Weights of a small GPT-style language model, trained from scratch on English Wikipedia: vocabulary 2088, attention and MLP in parallel.
Each number is 500 + 50 x the weight over its row's rms, rounded and kept within 0 to 999. Layers, rows and columns count from 0. Numbers have three digits each. The size before them is the row's rms in percent of the matrix's.

# k: layer 7 attention key, 128x128, rms 0.0767, rows 10-62, columns 0-127
# q: layer 7 attention query, 128x128, rms 0.0742, rows 11-62, columns 0-127
k10 078:527509438492436493467516504519473447539376556497471540540543418538590490426517487460533538580470457544541540558446448541585515490489477534477529486478535486600471571431471534560546538550495504515487466551512488561520523562588395445525545424570445555441598545434471552487471447509508446387476527503478379520508447448543553482569548483493582529498528371588462554525525544460596488480512
q11 090:501552484514489447495489466476445442421480463497538520400452469545505605438424547445596436527619464466567503479525554506462537486532525425469605550542563491501527481527504458493471570495533437520529459475504499534441617481466444573492488479477543550491479488566418464547541598542494572541493465474518478512454531552448508556493494613602600421417487468458539505566428518508413525568403
k11 096:428497495490492431508515472457552589566585560482553477486423528437310620486495562523470466480504527413470504458563493505431512420597443566470488539473448491411559575412582471512560452484533539576451474455491591495448506425466504484453508476536535528431488467512472504528468462537490487553504462471423550432534561504493517438566465496540457531371459536430479516487489542511453468558514
q12 086:479539438467421435469569620564468523513442503507458560515510464476478490395513483548378507507561436508455513559469487567540509454491533497513498448556600477481597556478476465515539619504511441493569482502521380548512603523438499534468439460583514576473421565534544509558509439474535540506502514439577530528446535547436425476480503526485587537550385423484515422426456541498507548506510
k12 084:537455476492454583517601528567459585483572538460541493508472490532485478405551427504522493539439588552539480468397495501502514478600450548465524512460551508546539580591446519454420455433554483492444524530501530518453432501413522445414576550527502523530456604590539488491378504496547491533543390460457483450530554502468491472430439496501415455514405438448505529482598496573490456490525
q13 089:461545509560464534416506499474444427504459411507540508385497510487514584506379555546535487480518519433572463499589479531542476510527605460431526510565483514478567508458467434543432507550574513515395371508442534424539509453434419516529540478495544486574434525503479423464500487521489530508599446451544478474423575514512436473512410588509550472404493454448570454519480544497472479581452
k13 097:482420479475579466495519484480580544496464507418563477412407579473434576540527545467505518534579483483406485454615552532466423524500504465472538605525439503444578563519509339477555385570463538483388544493453513509458526462491564502435547507482559506485504495580472463461477496520505504573477430457460447489500595476465550533513369490524523492404472527494562486511499535518482503527446
q14 097:430467484467500549514468473499492518584493522503472478570594590464489435476495499488547478574538402437455513453484490568501579505470487452499494463480555477572509495476509463640557489524449492561532484540565504561430616561550503587428459397459520526423475533537507544537533445463540516466521460495430324526467500592529518505515573484415512487590562444521532563494461444536510392467487
k14 078:452478446569366489574509446497369464552423429528470460563496477490525461470412526429500546497532546540580442492421501436524569495486490501563490383427588523574489515584461622483530530511455477474566465461520423419467422510516471452463502423534473473500487519490483519496523584496508517502505478497493555485396505496642495538543586549534561542563491492432548490540535491569557477526484
q15 097:529553592512471424541549580508557416459491425543529489566599584447494616540477523471480521532469393525554471478451520487456517579517507378545530519515492550474578468521507437526492607533516474425583479440448447443526511476512508440554491528501519491524447444555389442584542477485602517499485533514512442566471504512463511450447474585474526464512550567512612549494520449443539530586431
k15 110:402521481630425574509471501552541531421566494498483475482508534519479532475497497556448451406520498492555565460455515558502509487605515529510559562495482562509507484542508466459419384423476536473501503428490587564505421452389587506460540541483495579503438436558549543496502447508497484613536441440464485464497540549493567539548429487494470489516491592499379539425604536506509503440425
q16 073:444508531517572523469493579509433479460450521459547527492611511414523549521584418481577387526474461448425508501453490526495546518470485561496412522542404559465555593500504551472440566549420465521490546424486522553458582486471490546552461499543583520411409483514487539571541506464529551563490368461470483513510455479403445419497504546437415540465477485507452516544593536464550491572479
k16 148:536496456508444495475515521530413432517546511482438520547578543451524453510453475503518546498430437526541503565366482442549487472507470573426509384451565462541491473528479549568462572429528479521549491481470400570486561565593477498463536479487490569447485647522443498495528534468450489392550572578571471575497424514471551560508590462399563496580540488573498499516530474558541519482478
q17 095:496575469453469488490533595572510560467563540542507552581510452509590466506508322504562499553405420467511553526397453491573453421511418480490512444489491587525426522457551515511580586518493495454612517531434455519513565454536494469501437487514551440421510513574435511520558530483513424478495548482510475554568478556447459402516547504460508463568520430460468500509467500494506497459613
k17 067:447469477507464423496454505518554530513556535464496488538519408552570538471447507558405581566482568504485590550455426437571450439571571481458467431539457451636482390453507529521471536517525467515518476416525548603416504509456557441446555468517444462454516488523516492540498564505445536532533565452492504568430562438485539426486566460498458493494464367473486449483564606526453520554525
q18 121:459430450485451469518522544480573559551528510572469494564554485501536460494477442512484518530433371528562552545401447513527464436540397548492549367454501503590458474501531549509552532507458548492595471505535429544518499559501462464510525452550450481489508505533397533555519466501494453435467659490587435521525472543521469430532510432419422550632496491508498479500454465517514549446591
k18 086:470474428510356473480540527493513554567508522536534504604502466469538455521457476500552486506459500511548550574313486441526458526547533486540557493521539449634483414485472568557546550509525515538450514459478362512416526523479457406472468524515458488494546508517512498478482518528469498426462532518546474562499478491452467497548547523506530489528565372516462434575567468542628504586573
q19 068:472484493445581503522462365457526536497426460519413516464484573467514467489507530467490475467535438592460459517637484591528436438525468537495478423460415495519504531545535485481476513444528547454497525567563626485545442514426507516548521358502485439537481480496434422474461505542544560497453537421619432435489405451501536572503491499517474550505516583558491528501483563430405515475519
k19 161:499513527533582506499505473546522472457478499434512494397455522443438569449482524521467433503532539522421507457598569512463523548488533479512472584527439599393538533501510391522510443539545510486442511501511603477547453471412563542539533493448590440544507400503524426515445478544535528606484444471440493386423570514569510477554390477541513494367472567437527540512530522489442525492463
q20 097:496585543520524468496479428482506388450498401517472459449617513440490543539459511418507535497487475584492534469447567563530477491481464468497496527429555512565361454474476464491514459542612442508517515493422540408468453521534530595453519406395487479508525446505503455498413474564543475502524484558434495566560487453509577387511525480633511447542540534564439582527523461466521474472495
k20 100:455561545536503484511495476474454524483441500481458519499566588600577565501423496427465444509448512474543494427471547401504571559563570571438568564510471529447467453545462464482571446423442503583449503512551497453645507608526461450511509507559470527487455357472594376508542452498496419555496499550514523495523502489555527454463459519489623561511519490470507575481500482450529473483481
q21 105:427482531472523504466438599536458553535543509541565586507462532538524524490482565524462484459391448566498533526476543404485530500503450518548597555504507497433500390360528471502507471532538416519528494471608510481459490511467554476534519554569516500443482536442580464575480466447572503525625528435456482490473486508367550596479431515534432458538528493502424509509555467513476446626459
k21 090:506483456553454481531483504536485511482462508570495409609504535472503564593472533489444570457516483537570435437533457532517370530505429581469498434552511561434524592460481544499475407444510505614487556588526468464496534480412633468559514456504545507503487502588487574496477452503501609491509574548454508527439561528556446430436457467497498456479464636473496472455518485538456576535527
q22 133:495543599596589421512458483586565427488481447421502382446505503482430561497561477551481468554528574480501444392514510497478566575492549436553461598540453578450452608540502450483476476579474551461416521532456552464533479454471569544524441568415471501501484456485482494481481438539533480550460510499364508473480579517487475462501466511492523477436395558423524522533508526440551524506459
k22 073:493528528542573536530505599538514461444468496471516558545570524456562428588570426481456465459480530555422465512492449443550477543548552496479443465417542472501449455525552525569474484473395506431508511517418592542600491517562506435468459437492460583491502541558599499489584430443419364549392531488464438493568431468504522556470538491480392494520521559560471503475506511473534519426525
q23 083:497538503533562469534560334484391516407438499549439471452477462488426541534496535535509511430572481504446437396450458508532546507483556497583544534507452525407461548608589454561551443463437569480454565534567560448494490430491482551524535415474562559555413522514472444573492506517551500523557435511509532499423475472548504435519456482582562450489515473494448590498518556434464487492521
k23 155:535501477446447506568496508470454508471501507528458569576514503457585458538475436426516500525416463487519483541356460463523505426521449524487502453484557456547462433500493583597540561513462450510582544487525382498522505590584415473504562435507450501469518559466538526527556560465474446380481587513556462565555423470535532584425624488451479548576529505557475498481460405471554529499529
q24 101:515584451513444493479398518489494607566504524444443554509469520555544539602539471423586462483495485450509422478546464569460513517558506572474503506545534525557441420471566430456434404488520365549422408540447507489463537511487526567502458472481477526505518491595480414426491510482463580505528506449588447525533444520409446612506464541433545496490469527427523457432474548547509453569474
k24 105:455495484599465478529484472478495472448484450468456439495444471540486527481555463408531585535489435476498420547507392484567426447480381475496528491413512539600422475419476568528560513489505455579523517446414438605483540556553477484487528531539512481459529581480493516518576485472483524401462497452545390544510398534539496571468618492517546585509464456419510551545439486479542516460573
q25 105:538508456454486427519573511601546503467473474522552483567579479426489463544505406466603450601485503462477477486501457527444464543537530503421497574534446554499437539538508511567467532487474437562536527383430538515454601503484520518508434515438521480472485527477436424484473494505470482485540412424452474544557511477401495549477524545410556372536580453477527523540478518591624485446406
k25 094:528469481447495461492499482457520486549468553509587460498546556505472500486509641495504495464490525470464511444513489532460444494445567491436458582460470509431524381448497540529554410488528552494513548448437558576475482397492500522563459635475378510397527547446414555527453469552540481508612541494490503494470491435488465583498442483492538484513498423411524524531552588525526512337492
q26 104:475490445456481435439377601521555485519481484485443515562480481416485539435508492392580439437493480493522493536577524528522399560586514600528506488501449461565515460420455524410419538539582469474490479547515505507547499561489439475563486502485594476515418551408448469486529555468499473421571555496601612536495521475557406534508448521461546496496508476543440463492543571535446585526518
k26 088:534417502531520581463460608500473499518626524473446444452488568485521518574476435525558486523449511562529428529481574475548535465380390537437568482530584542485491484447439566515537566488359420458523540479554473585498467505475464556515471486478562483467544551562516506606539459437440436518511464574484435598503515582531447467538533476465509432450561585509516523581505502492474501502517
q27 097:427474495547553501460473473532493495482482424488551600477505517542507550469458568455407509496490505518492531573501437442470491485550448490494482539531588526442622451462540415451562520451570479483397517463599515430525574575493468513525528524589500521476528567559518536482480636524482513513510559468443482509499500390515410554491480434594514585441485524494315447565545487527480471516499
k27 101:589541524472416501483479481609431443446527435552506491571554530564568508535432496501398526509534405530445508517459446457493506496569366552430440381470595589504471490421444514558514519487563452527440540503536445553520543565592541471487519462540584591497486496552490566567497573473473494452353567526470468512539512461497512488525479473469548499535510447550482491565549462484513471479555
q28 108:509538511406548523507512368513516496480540546519525553468522541505579471518441466425498416550504415456399526485548531574499574543453519537520493523456480567464446541553460468479479476400450470482571488366514498531640459562466508530478520404429462495532558496528513540499502413457497508536569551548522534457513373540550534424508472435486455574502456526523565498410488527501586467407446
k28 098:398539479499516559429474496406463408515527507473452521531511473482538401445465420462447437542470465505510563518490529467501510488356451430492477637484474553456541530567549501490536573463503421521567514489449519459513506562587486498592524455481500550532563482451535493465446455602596494542409500525387521526489439536480503542482571438555562521497554485582480642491493494472481434493485
q29 093:462516459511564520610516580504524519553482527469536556506538417529511501498539450580537485563585499474483508393474482521432543545436491501482475599536507529383485468587508394553533518518402432499566546455444485517497463386460530453547475513502484572450545517541456447519461488452485519484571543492423544553531475493398494629456436529431541420489522475503486544399448523405527511462409
k29 092:486551506494468551511543524504469545462417537525563572604474505531544431520513499532521423535559503492568419477521418533543477512497472561555430520389487429526512439371572559525543484555474511556535524469470478478489569424484454490508449482593478529440581521481469517477525552519568465417409543483410487483469422497412564591466562434501444582584503548502497594417476407473523501449476
q30 106:586489481524512492453542423614471587493491445545549491495468468446521462441560545514530532595527593546497563533422454451578510481481416444575449498605478564560545544544529452535434487558508605470501586404434499462445540431499493477428437551425453455391520438535577528455473520507466487558477478529433468499519519505519467560503460519514545462463516436407499487464566534450565574570511
k30 100:549434481430570526412540587524559433442484447552520495542571512598517515501546580621543510499534549494426573559562442513429455512579580493456466520544416544395509525516576473512462435536475539535512448557499568483463466474471536383475474584420468489433519481502439522491459499499479479552442421429495500419496571449466480590527466518495428494492497372440505487515530520550561502481534
q31 110:518437540556552532505560426487488400501530545576404435521613464477480534541535476449526554509429507415424491494478462481469560572497458403536457513487493576427478511486518499424557423524468496453462490485619525465448438535496520534533537555448506513531495504427446506619474410518597485551398570473471523515418425511526531511516552482431436567523464477556523625514453418490451483468487
k31 092:505411503492463582526506544559494595499478371523469500439483492509496467502473506494420544410527452555477507446458489472554496391465491473492570553374522540548475558485490566519458521463532589491574427546507575469573504471424530457545508531502475507446483490466522478408430477548536498574593503531487524544567464571598527523490600523389569493539521621531472527490442499484424585457447
q32 099:539507568482480481487473427591522508550580449513501477478533597577455531476555523481369482545476443584526580508500481473419548427472452454453557448437499479420522535502508532559542431519489516518536565552532505510508472537489527582511461521512449543433521550428400562556566497518479426585426531580410518471509522577547491508519469493588481612459540601480513459472451540392539586448513
k32 094:486609540566478481463436619455475421451501533534627517512448523469509470554438570437425484433463483503502447477452518435492430533487502600471502440539459490415500493501557533504415536433577498405523559471412516500445556506553517497376521527541551538511442461480597481512554515456537465530457505470454556445571537529507525512534527469497471459522487500497429496500485381369578490587525
q33 110:523446440432441509425472597553574602471511499490515590534426547530518422517564519527449465532623511591515447581480484545511431431522544622457417530509492382464429490523501556468509538487489500403501517580470548586497545467526526477481465490536470534501552483513448416419546462534488520543573420472494462427462532565402534581532499570469481515438524514516512431493487544524565433508486
k33 101:537542472495481505574434469452573452435423597467508504566410522467447552469507538541511502547458557465529468522562454485436454506410505385515473514471494464481539573496478496443471465495531529528433501433487531503495580590583501555435436538471462535515461470507439508562493521458632549494521612465524565489438474425415444699529506503461483552569499508404552489465473506509484503500556
q34 108:501388579616448423432555453547568585430510507481473551482627507528527474532484463537480386471479550534532504475480529438452546575398529516546525426457467558530442506549555467482582483491539517355403532501544458467472530568560501517532507425448450465513486504501522512496494442462499529541483585529548418499533491440444528447453519549511494466559478507471407598538485434466471418520470
k34 100:534460538429461457548453562417547438480434440439449464502483529467431596526559373611517487492527470579463507425508576469537586568496507491544552519541525535524513500467517463508483454522479446521482474551452499411509445592486579578477506474407479526562383449594403464480547490524503514416541438486434537461455543457504529440510481595545455520463419498415524534475548580490440499492486
q35 098:520474525541434514506582452597594444487431494556435519454578531483466528461570480491519491567475584506494526438510496451394554555409498479449378482436544574495583564575487442460609474561545542526396492475578448495517452503520455462469608489494413488506564502494542550564560469430456454517409518441494552492460545530476507528544521440453542524549446478548450508531465454567584508489541
k35 090:467447515486481454401572525491552555499505501464545552504575459545553557402607540567465461514587513550523532470487504528428437479454477486458475492521512533455525549474536458450527456494497573378509553547435478479457574463521539545582452572423473457468470387488462470517463539542487501539561460518429525471489511505496569575642369548472491451458417434454533538598547580487521465474545
q36 107:434506577470532445472478460470580525490488497395550423465507602547500468505556545505426632545477515462464519467487529439489539459560485494555550545499501475511370459495496477462463478561432539492443522457457461452414522468471565512522479512588502560493596534558535589549564451493416480546520509432495434479517469415419490516583496537484423467445462461414624425535494475444586450535474
k36 098:550559434519462462459580519524563463423474510527449501546572484466517518594570482464580448537457553540451531515555437447514344432505451532475410509398460479552456517484550525572417473505558578436465488460449490540461576519575490457528505570550493600481472501502522533371530489438510481429485576532522510492496528556444448567464450556511508539436563527523446465475493508513619530414505
q37 096:358545495552495571482480470432499533500488586379468493469490563519555518425466610431486468441462471431506523500496513519474555435507519559406482417432500476471534486480423553412576501467490521445421454542554549587523490582490523539537533540580545524629557592511460523511523443523526493504468490553448517524507491466479526462532528444497421571509486605438378466539491492566490457461552
k37 083:413565531530490394447382485489513503522494485518446477509501516437491550488504481429449473545538490510508480572446557478503552502487465581520549465451553453521513529463456454474434563498531419548483582528500464567536472504591533598535446472446556517503454555523574503450523471499501594469460560643579587420556484482468552438575503542452552522478420590576516541471515540578392472587471
q38 103:439525524480451579481492465538549558474546586467498514443531541549526554390544499450466514570572480580502476564512438448477624577422559480436429554475456540478529483491510513569594480560558413561441540437607528531483612551585423513453523520455511537483546555463591438502489570389543519432483548540475504503448492480516468520525444474520504483515458423509420449469439531482492419507515
k38 096:495468510461442445502561472510478555530485425498470467560533505517636619420563464506424470545470504580479536456494486443526426521424377507433525401445552490463423461491468560444554521520516463469576532523478469532381517476478540411517481547515534511501560382461418568586538462573553549488532490483383556416557507512526505539584445503505512451529460528479525530532472564489568522488499
q39 102:549453563441602474532570464522428446474591547531522530529560525495497530520492437426401435491456489512482565469478467488402548570426566531525482431454480445439578505635508469610429486418526469474498556616544527464492505553611546525534472408511541582450465549520525499562611451490545475550535445474536504444513536451470493487491494489479488509440452529576509575435489506444506527441513
k39 097:525595494529494509584469521526511450416553430475487507451387545470373460469431498521467485484457557459542439500505584395496566390479427515554475556520541507458527550597504532594451514475483438445524536578475511469528486528566548531533601476575534526596485546471508439581568491545436482512517514508537533514527519452476605520539429411453439490516519594471469516462593486462532429514469
q40 102:504389466431555514421422562472598502433547499539500546468552413561462476415480458479589461609471443530438571464490574501513478530463498449564419481550423446482556560556482520453409557623565456491544558500515516472520528530539502486521451518439421398504503473517449413387465424567425479565512437538561493500473505437481545487499505510449492561464477426460500506458504473552525522485522
k40 097:551516420438513525450428517398496555475505490504494536439499521496444373509532524519517512638480480424550587472507463431468527523374523504478522494599517539532486518521421441496467615452435502479555470508515562508489512500544466408463554522488467473412555495521442536579520402469564474521384417553506473544518451411443523486532535580501435515539556471436576533481516523583512569456491
q41 096:579579441493478639552470469461495539453420465529456472497458543522473502482482469470555413383512503605531485526499460423491608572485487466433477489541521514511537509396555456621398456524536575501428542512422440542494502512498532498518490576432577504523489598484553459504482549550433570502484525582525466482516546575503488495473475467432619528451469428519521490563544559425528464514473
k41 090:458506450522499469440481537507495589513519393534486458562427454523541528548573461537544627558448498529410533589508509440490537531426479509456548500438469554468508495587519515448493508496477494509554526485428382543474503464495446474428525538509503497522559580535598548517517640515458397473500491468532496508549498485470462487494503468530418436599400484598445557580510410522600539460556
q42 102:516434618443570604553489482452477506537553545539391544460585452542513490490492425559461491554470538494528500508537417528525473453549500452487512513418470540489425392514443491372522466459519552525548448561573520417518494654517542510542577509418472494531540597537531491594354456563519461472515491453482492497506443437510535462537542493467500581494496501512512540508484508519436434480541
k42 094:552513505441565558583461475479499542562423489572491556461445490488576434473445518490440506628527505510541473457531544510492446428442556492508496517472448501600463497483425492417496480554511477451529521560556478448648486561567521482512518438505558495557471427438496527383482432532530418483395515499454445513565498485582483475476580474505524628444493547588464466481448560481471603511530
q43 101:523474492463428427514538491541558480413612453509563451544493511502512560520561548480565498442536519537537469434523485519486503520428412548617422594566551563551446502538530416585557563557491487485451544452536471500515469566466473473390503492456538493495469514578533444562538519463427461533521443540456509502488501465525477494472519366514510355533423497469437471468372491556566493451541
k43 098:452448497502497454496562501526428500467509459528587515550494512537486598529589517576454364502498561565481603484520478516410514500507526611526458524423507576523479433435487471615513505458396479429568496481439492532480496541498527426546495542489487409497527476486490553494413580590538456470609519508555439455535532466482451561512482527555570474483449473445558422558527451495484385576484
q44 100:510493465429536444543419508477398376481554625511487468534444502477497483535523493564542506482482498552448557507450461438580413535601483505489474491444502521400618479482562512489603539511472573568424460525515512596574522492503547434565496564508480416548514459476534437532488520503510533473557443408371508520549484478458522567477414488456550458536513442545513554599531461515503463527453
k44 097:556511485493523491438505474603552509514453512494466492475489513429506520424531526541489578490533419478423560519507429601407478477465548537391395481508518496409512543501425458534547464513522627500466559576532511487510481507384512527533471452522498445515541462493520582471511500527521546511488626451470538542455461409526509413486445442441486342467399576495480458481416585499492523482485
q45 100:452511489467497393520519517407378464446454512436558499581531425451535525471440420474437498517434566563471464507538540439511418470582456493536445457462493557486459501472543522537504564460492484422486551493480470410465454529567451393505606522413537470455467477588480419460464547513453505514479496503560553444567511469497468386416527465463448578485491571533423596539434543539451537510494
k45 088:579584483515483439474411477607461472522591551494528550511569527478411431499535500585495442493453473515457461494476501431484610522515495378483546506539502507591493529478477487511440439514427485483566469454561463560592510550547519514535554454532603496479465525442405432526532451483469430542573596494530522597558421440486502432423484470556513499491474474551398498487487501442417464482420
q46 100:560544478499457528461453431475443547558457495422496443544550529494538424602435445407566439515560549535518503468495528529447468516535475534448487484474494503504433443551416477567435495481497528476432559448477486542486577562510476507534446447507477648478590536562531498395527628528482530421507513514430381536570515464520510602520548495540591403487563512524469469608510483498538520487497
k46 094:483548554525495484485502498534494423476432478460478456492469526569428572503498573594451551558476566485425499501563551476465569565514531549470471526481421489530532509454555451500552482616555533558391509464454514515503466477450489526571431555526444502508477435478455410499453504548465502542580514456429605413494557498509548530592434539504580411442408454487582446547529600476631505495513
q47 099:492497533501480463516488509505516505521462516553598501539552494513438539451490545441575533621526485528539429508495550462493542569483482391574568478502477542486428609518443488497493529503491550620534506482574523455419466458572494547519512536411467537516452512406523531505493512524529488599388549511445518416466465452563557584615434562444552363519494455519498490557430446548559568498468
k47 093:491509538513510429432504540427515550443512497571441531511501406482534480484494612508453442483487611436539523450501505459565421544553485440473519534463554470514504550451503473511515466530447539419562486490475550426382466393410489503500515597493498487410451468541506538583523434504539471457443465490435606459528467496516487510503527544457606386400503449581582454502484508504564598432515
q48 101:531557483560442491482548575520586466521496487502459441546621527516565476503511473499585409539506445510560641435501481582583468553462437503500494522533462528559548548524509556454487528530488434445541504443472489556466532415579473588533387479450517463503458549558448436474524472502396536564533418523431511635519527459513482511410463580495508486572510502473411491447488501404494502449505
k48 100:530425508380510480434516503429512482531476484476553470463510640482493510490544502524510526438506556496490462517556600503503563580491606583437495512506442488492521398515453508547497536379452573539475455486479539534498501536441517428347505504444541499369500511514507497470504498451519506533527463488591488413517539491475556513565509502551465476520424444391620601492546535566458444517492
q49 094:436404490477467513540512526602446451520469482472540520454418584495567543431464593498514609461483507530466473506581496548641445512550446441501470493438514458533585480409508521569411534479584540603513496459472487513490491481486512591547482555569435545524470601504462522514581473578443495529448492458546522519504525563439515583637454492460510512495494460491457534485393483492557514462554
k49 096:476480491479467522430531579588467547502498509497565550445550422410572441520586539438516550556555500494496508563473508471490402508446410486525513580444519516480497522472498482531483462414424447428458541540429457447459474553495404361468580570544485531464538583516475547496529529381519526445458584599560500459492525472502529536541557486393541439523583421523516481561491488473541495483576
q50 091:508545537474482521410501520494516500453514428513491521589565481523610481519504494459418474514558468568506593479509524537486376507509462558446536486515500513460565527465508507599539555543513464569521508466586504558469336487458530393529475587551510516470519429457489461493466466587584435505441541455535537482385400498515554493474449510570431517553441509506519575466593450490455552412545
k50 087:468503514517574580508459465491520572542464471475546583477488592547499445495465483569450486425513493567474467504464500453468449624440465495524469514568462528517646570554485378545448542424509501563469538531530584429503534515463501561487637572545513369446473440445514526412428518462489576509577451508414479459492548491497505543473527491511586518458506566515549437517480522492429477493450
q51 088:484505469550496544544403498491504454475576418526423451508548500496388575586417364508494485537494533590532519460490572531499455516440507513548595519401488539485467581471486444536423574521480525554510499583482527484438483507507476584476433483522455521486450382509576426531478523543503551499495533502473423505489461530498420505547460539470512457421567522505551563503613449470585552381466
k51 081:515520486578513516505469542469481458502489504510469518421474495507561505499421523439406492542518470537491492474459457473561527606484558491646479504498431478502427555564546450574509452447515555431481601480491555412530537454530433566397520459568436502448537493478480513589503504564420399517443503500497563567498455479521517478506534490491574435526585458432573458491444448476666451556429
q52 096:487559560513511486472564458442477442450578605544418467486527401555488465407530502446478517545369561410572559597524508533523545511581451529513503497466507429485511479536474395465585530465563445526426503560556506465496466496486493442530540441514535457502528602541570483576504623544555476472531414454518440455457473481447444488521471458492559432532515455480506519488583466619500509554484
k52 095:452457601486570462428538349518486496465468438560487545500563454484455571471378496546552471539471512493589501476520423564483445386524579631510524493473564449517508510474387513505526465516501500498541606475493523491486472517495548520552560473572526472459535518380490476456495515521470455516480494481457490604523485401492465506589418472529471468408515494528551467539422544540445593481488
q53 113:498545456596547492536472539481445513520498411597579451526471486448428483560475481382440457378593492439520505440534489493451526501511470458466453508431557522476477551512526536547444517492557563507536495366505531500506485413624533569506472499472460563482518541488500479532473497413541427469526538514393512449489522580543486568489580525560457506534442586527501591368561501521543450465501
k53 106:519552598397538455528525520522442490462474467517567513533420559523569456534510546447398542486468463464565334545425488423551547522548437371463463575489428538445427500514496469509516530558473560481465472463443497387570467439519474495515452447562506599448513468480500500472545538537488554559543468543502569506484494465537493514522527461524541466491627565547462585547554495443489435548470
q54 101:508565463503507481616535487560447409574465444478479505531477519589491502546499602530415488548524429422572433538523422497507426480456494486455424461511473532399586488545495417389470545548520505520497587496517454435535438561611523461515576392421548518545520483516498522530558456429568487490486547510459460507515470461551493526490511539479470611484529502498514610421432571455498567502488
k54 099:516640533551500506570496468527448460396520560521456532486475512514582440480526560519549482538551534556509445501419527495498493461554485479527467480459510641468558485401416459488487534504525547428493479542473502549434475472469483395522583513483553456474513448509514418531539546529546523575393487398497478551573383614491543538536488436470500565487550496572411517415513568462491433513463
q55 098:459455499480521435568645532395523424512555468468550538444507501623592482603508451485535421531459529453491486416512498467499535460446539560429514474436539534459525464537535509469378493496427457466436506520518510495428461537537569465528424470486438480437532508461487597560525548496429520507586482459481466451594512500369494495466458485606478492473416474466587539485528487508534460519566
k55 094:451457477416552472519571539491572462556469474477504527479471566513468582521570497525465455500532546483515430451535512482446455485530470472528482515591524564525515506529486493510460530570536554445436476433432445451473669524567386522448516437557466500435527595455490509483615447549529455455470510520482471582440492514411507424454581371478455561477474493588478454482566568449557535511578
q56 097:421464479553503494573508518494485460564393409485525636552519478495451505548466510511464456438609544527465427403503485433460432509499494524459517546465507463455442505582449408471495499593539466360553413581480483332535518503464559519467526530552568557543466479527516529415495542546502408500573507439534550425550488518454491518529531510489481509573472540498541543527492537521516509422476
k56 096:506551492527444588579435478486476572497428530532579481483432513592539419530491452517512484562454549502483423432498430511507521470555465432522471543556537462575417521469529462478496445464457401535495545508461482479466571503546527502563434494523511580545448533492497513564561574437432460482497539405559400564474405496457563503396512521516637585466576589550549525454571501437480499495494
q57 100:581491444546507486528458443552480527540386381501497661476576472416490427472401480485539467624518468503444503497540476514583468519516477546550447447523509461525449488549467426541431549583578557516557520522517457526555490577446486516537510478494495513515443526529488477427531607390565489511506478485504539468540492532570534520551573511590476456449465439487582492499533477562532576574440
k57 093:512490462514545600528580535458473391489546555603592569451535492486541488513502486593563487538458395503550459436508473485448541487467456507457511517578560526531529496523487514450421505604436469482535524465526504482476502519466540345580502532506414481498516493601507429495474532510465481509441459558506489461381413492531542491573475480514602479403582398517527526503548523460590515449455
q58 100:469496511499433453504443442520479491505490488611495486513526503493549533494552412469388509494526496555490524481506550483523489378491462501524511494399506496546575486514504503517500517506591559570475540433414505438566548456452494495533588567558365565543500492534508418472433426458559482506472614371442470477514527477392532460408498512568429590508421536529607538540441485449499495465511
k58 096:557522531554473580460490617537569531518482640429606588488499555483512493447534420547528575543558385481570464462443441550576454505477486418421413508505505513512516475526449414569509451464531558536398513526501437463561466465526478455463552448498529607535452451433494501505506388477503517471578533509452518412524479421557511432523505534499511568466517536488547554467470509489527539555525
q59 102:466448587492544571553485568429599457475544449485414465510590577586571475475514500565516559501495469443497490504486488518538400575501496447564564469450512508485432536470500490441540430456455492536507482583541534399576471451492500389546457481515514415480484475426461500501547434565573435528472487512534561478450503601482485332509414568468433526536537499463432528479526482532442513508551
k59 092:449495544557536554566455499466481574528484517493393564484507495505526429527464458478450489485523566521466529483556559581528439567409591501575558435505550498609544495581544522541410451447512515510540525550554522499566576570506516520416557498532515506445503411528525531483621478475417556565445481520474440513497448483489468504468520450457406590511603585528506496556474521481342479526521
q60 110:474547489496446437532414455355548446499536467535524488517539412452467509516477584429544565448478534492466493524503559465473505465550520528490554499504482492472556384494536533576541463450543473459410444541494530489404484462459488485493527495589430468510562532445511529481477450527510467508698532494529577485419456539540491490461567586540425498532394520506441448577412486525525512499608
k60 104:500514540553499487379455448486653487551478520512466340551524548487404542503439414512489515512555547528563503457460474536517511503453464505488536517515502428479571519497451485479517457503515544514474404508505519497559582466499498482598570414521523541469552541535520465471565434444471529472645487609492437515538523513510582445456502562544569429510512499434522413579427472480414541467527
q61 097:444533466461480543464473489557363486525503494515523514526499490529599525487466554452412395497417548526524480520567485520497504470531465513472569434513478456506507533454361547622414575445532541509492554472553512479463478520576566490472429503503540557596465473490616468509446548455515507451558452501525582557563453480548495522516492474629514539528542457602490428464464446455460537625498
k61 092:508517533473510552437446434515589507534528554432436477480472544503392516519511588416458488461456495534624469566423538455460408557578476498479518419562485499521541531537481569518536581505426395493506497464509489496556434525441434480477524506471510477589515519531431413529511585489511508478458461558457506450459575440539482373466524447495589448471463492635519438517536521554573487561442
q62 098:512532489457548602475501363542532500503491550519449470521496606457510470406522577523450502459438511573408463503514515460505491468480452467513443462494493489458421503568521530451560435548513496481506519601567530437516549606489570459474542512431546494573485580449464578507468443593605451532491499438434548515521520364516522423540470463465547605595509571495486514448416497511455501476540
k62 088:540524476455512513500474404485421490470498533520546532468553516482542486450425515407481557562378489506517476552496498440547435487395505470427411466495528493493462517448463489483471516399376435508514567565530473596473486575539518452515543530476553509571445482414513459527520469457473423491457564474507429502573449469569493483458509516444479605567424620636499551457506434476437461442508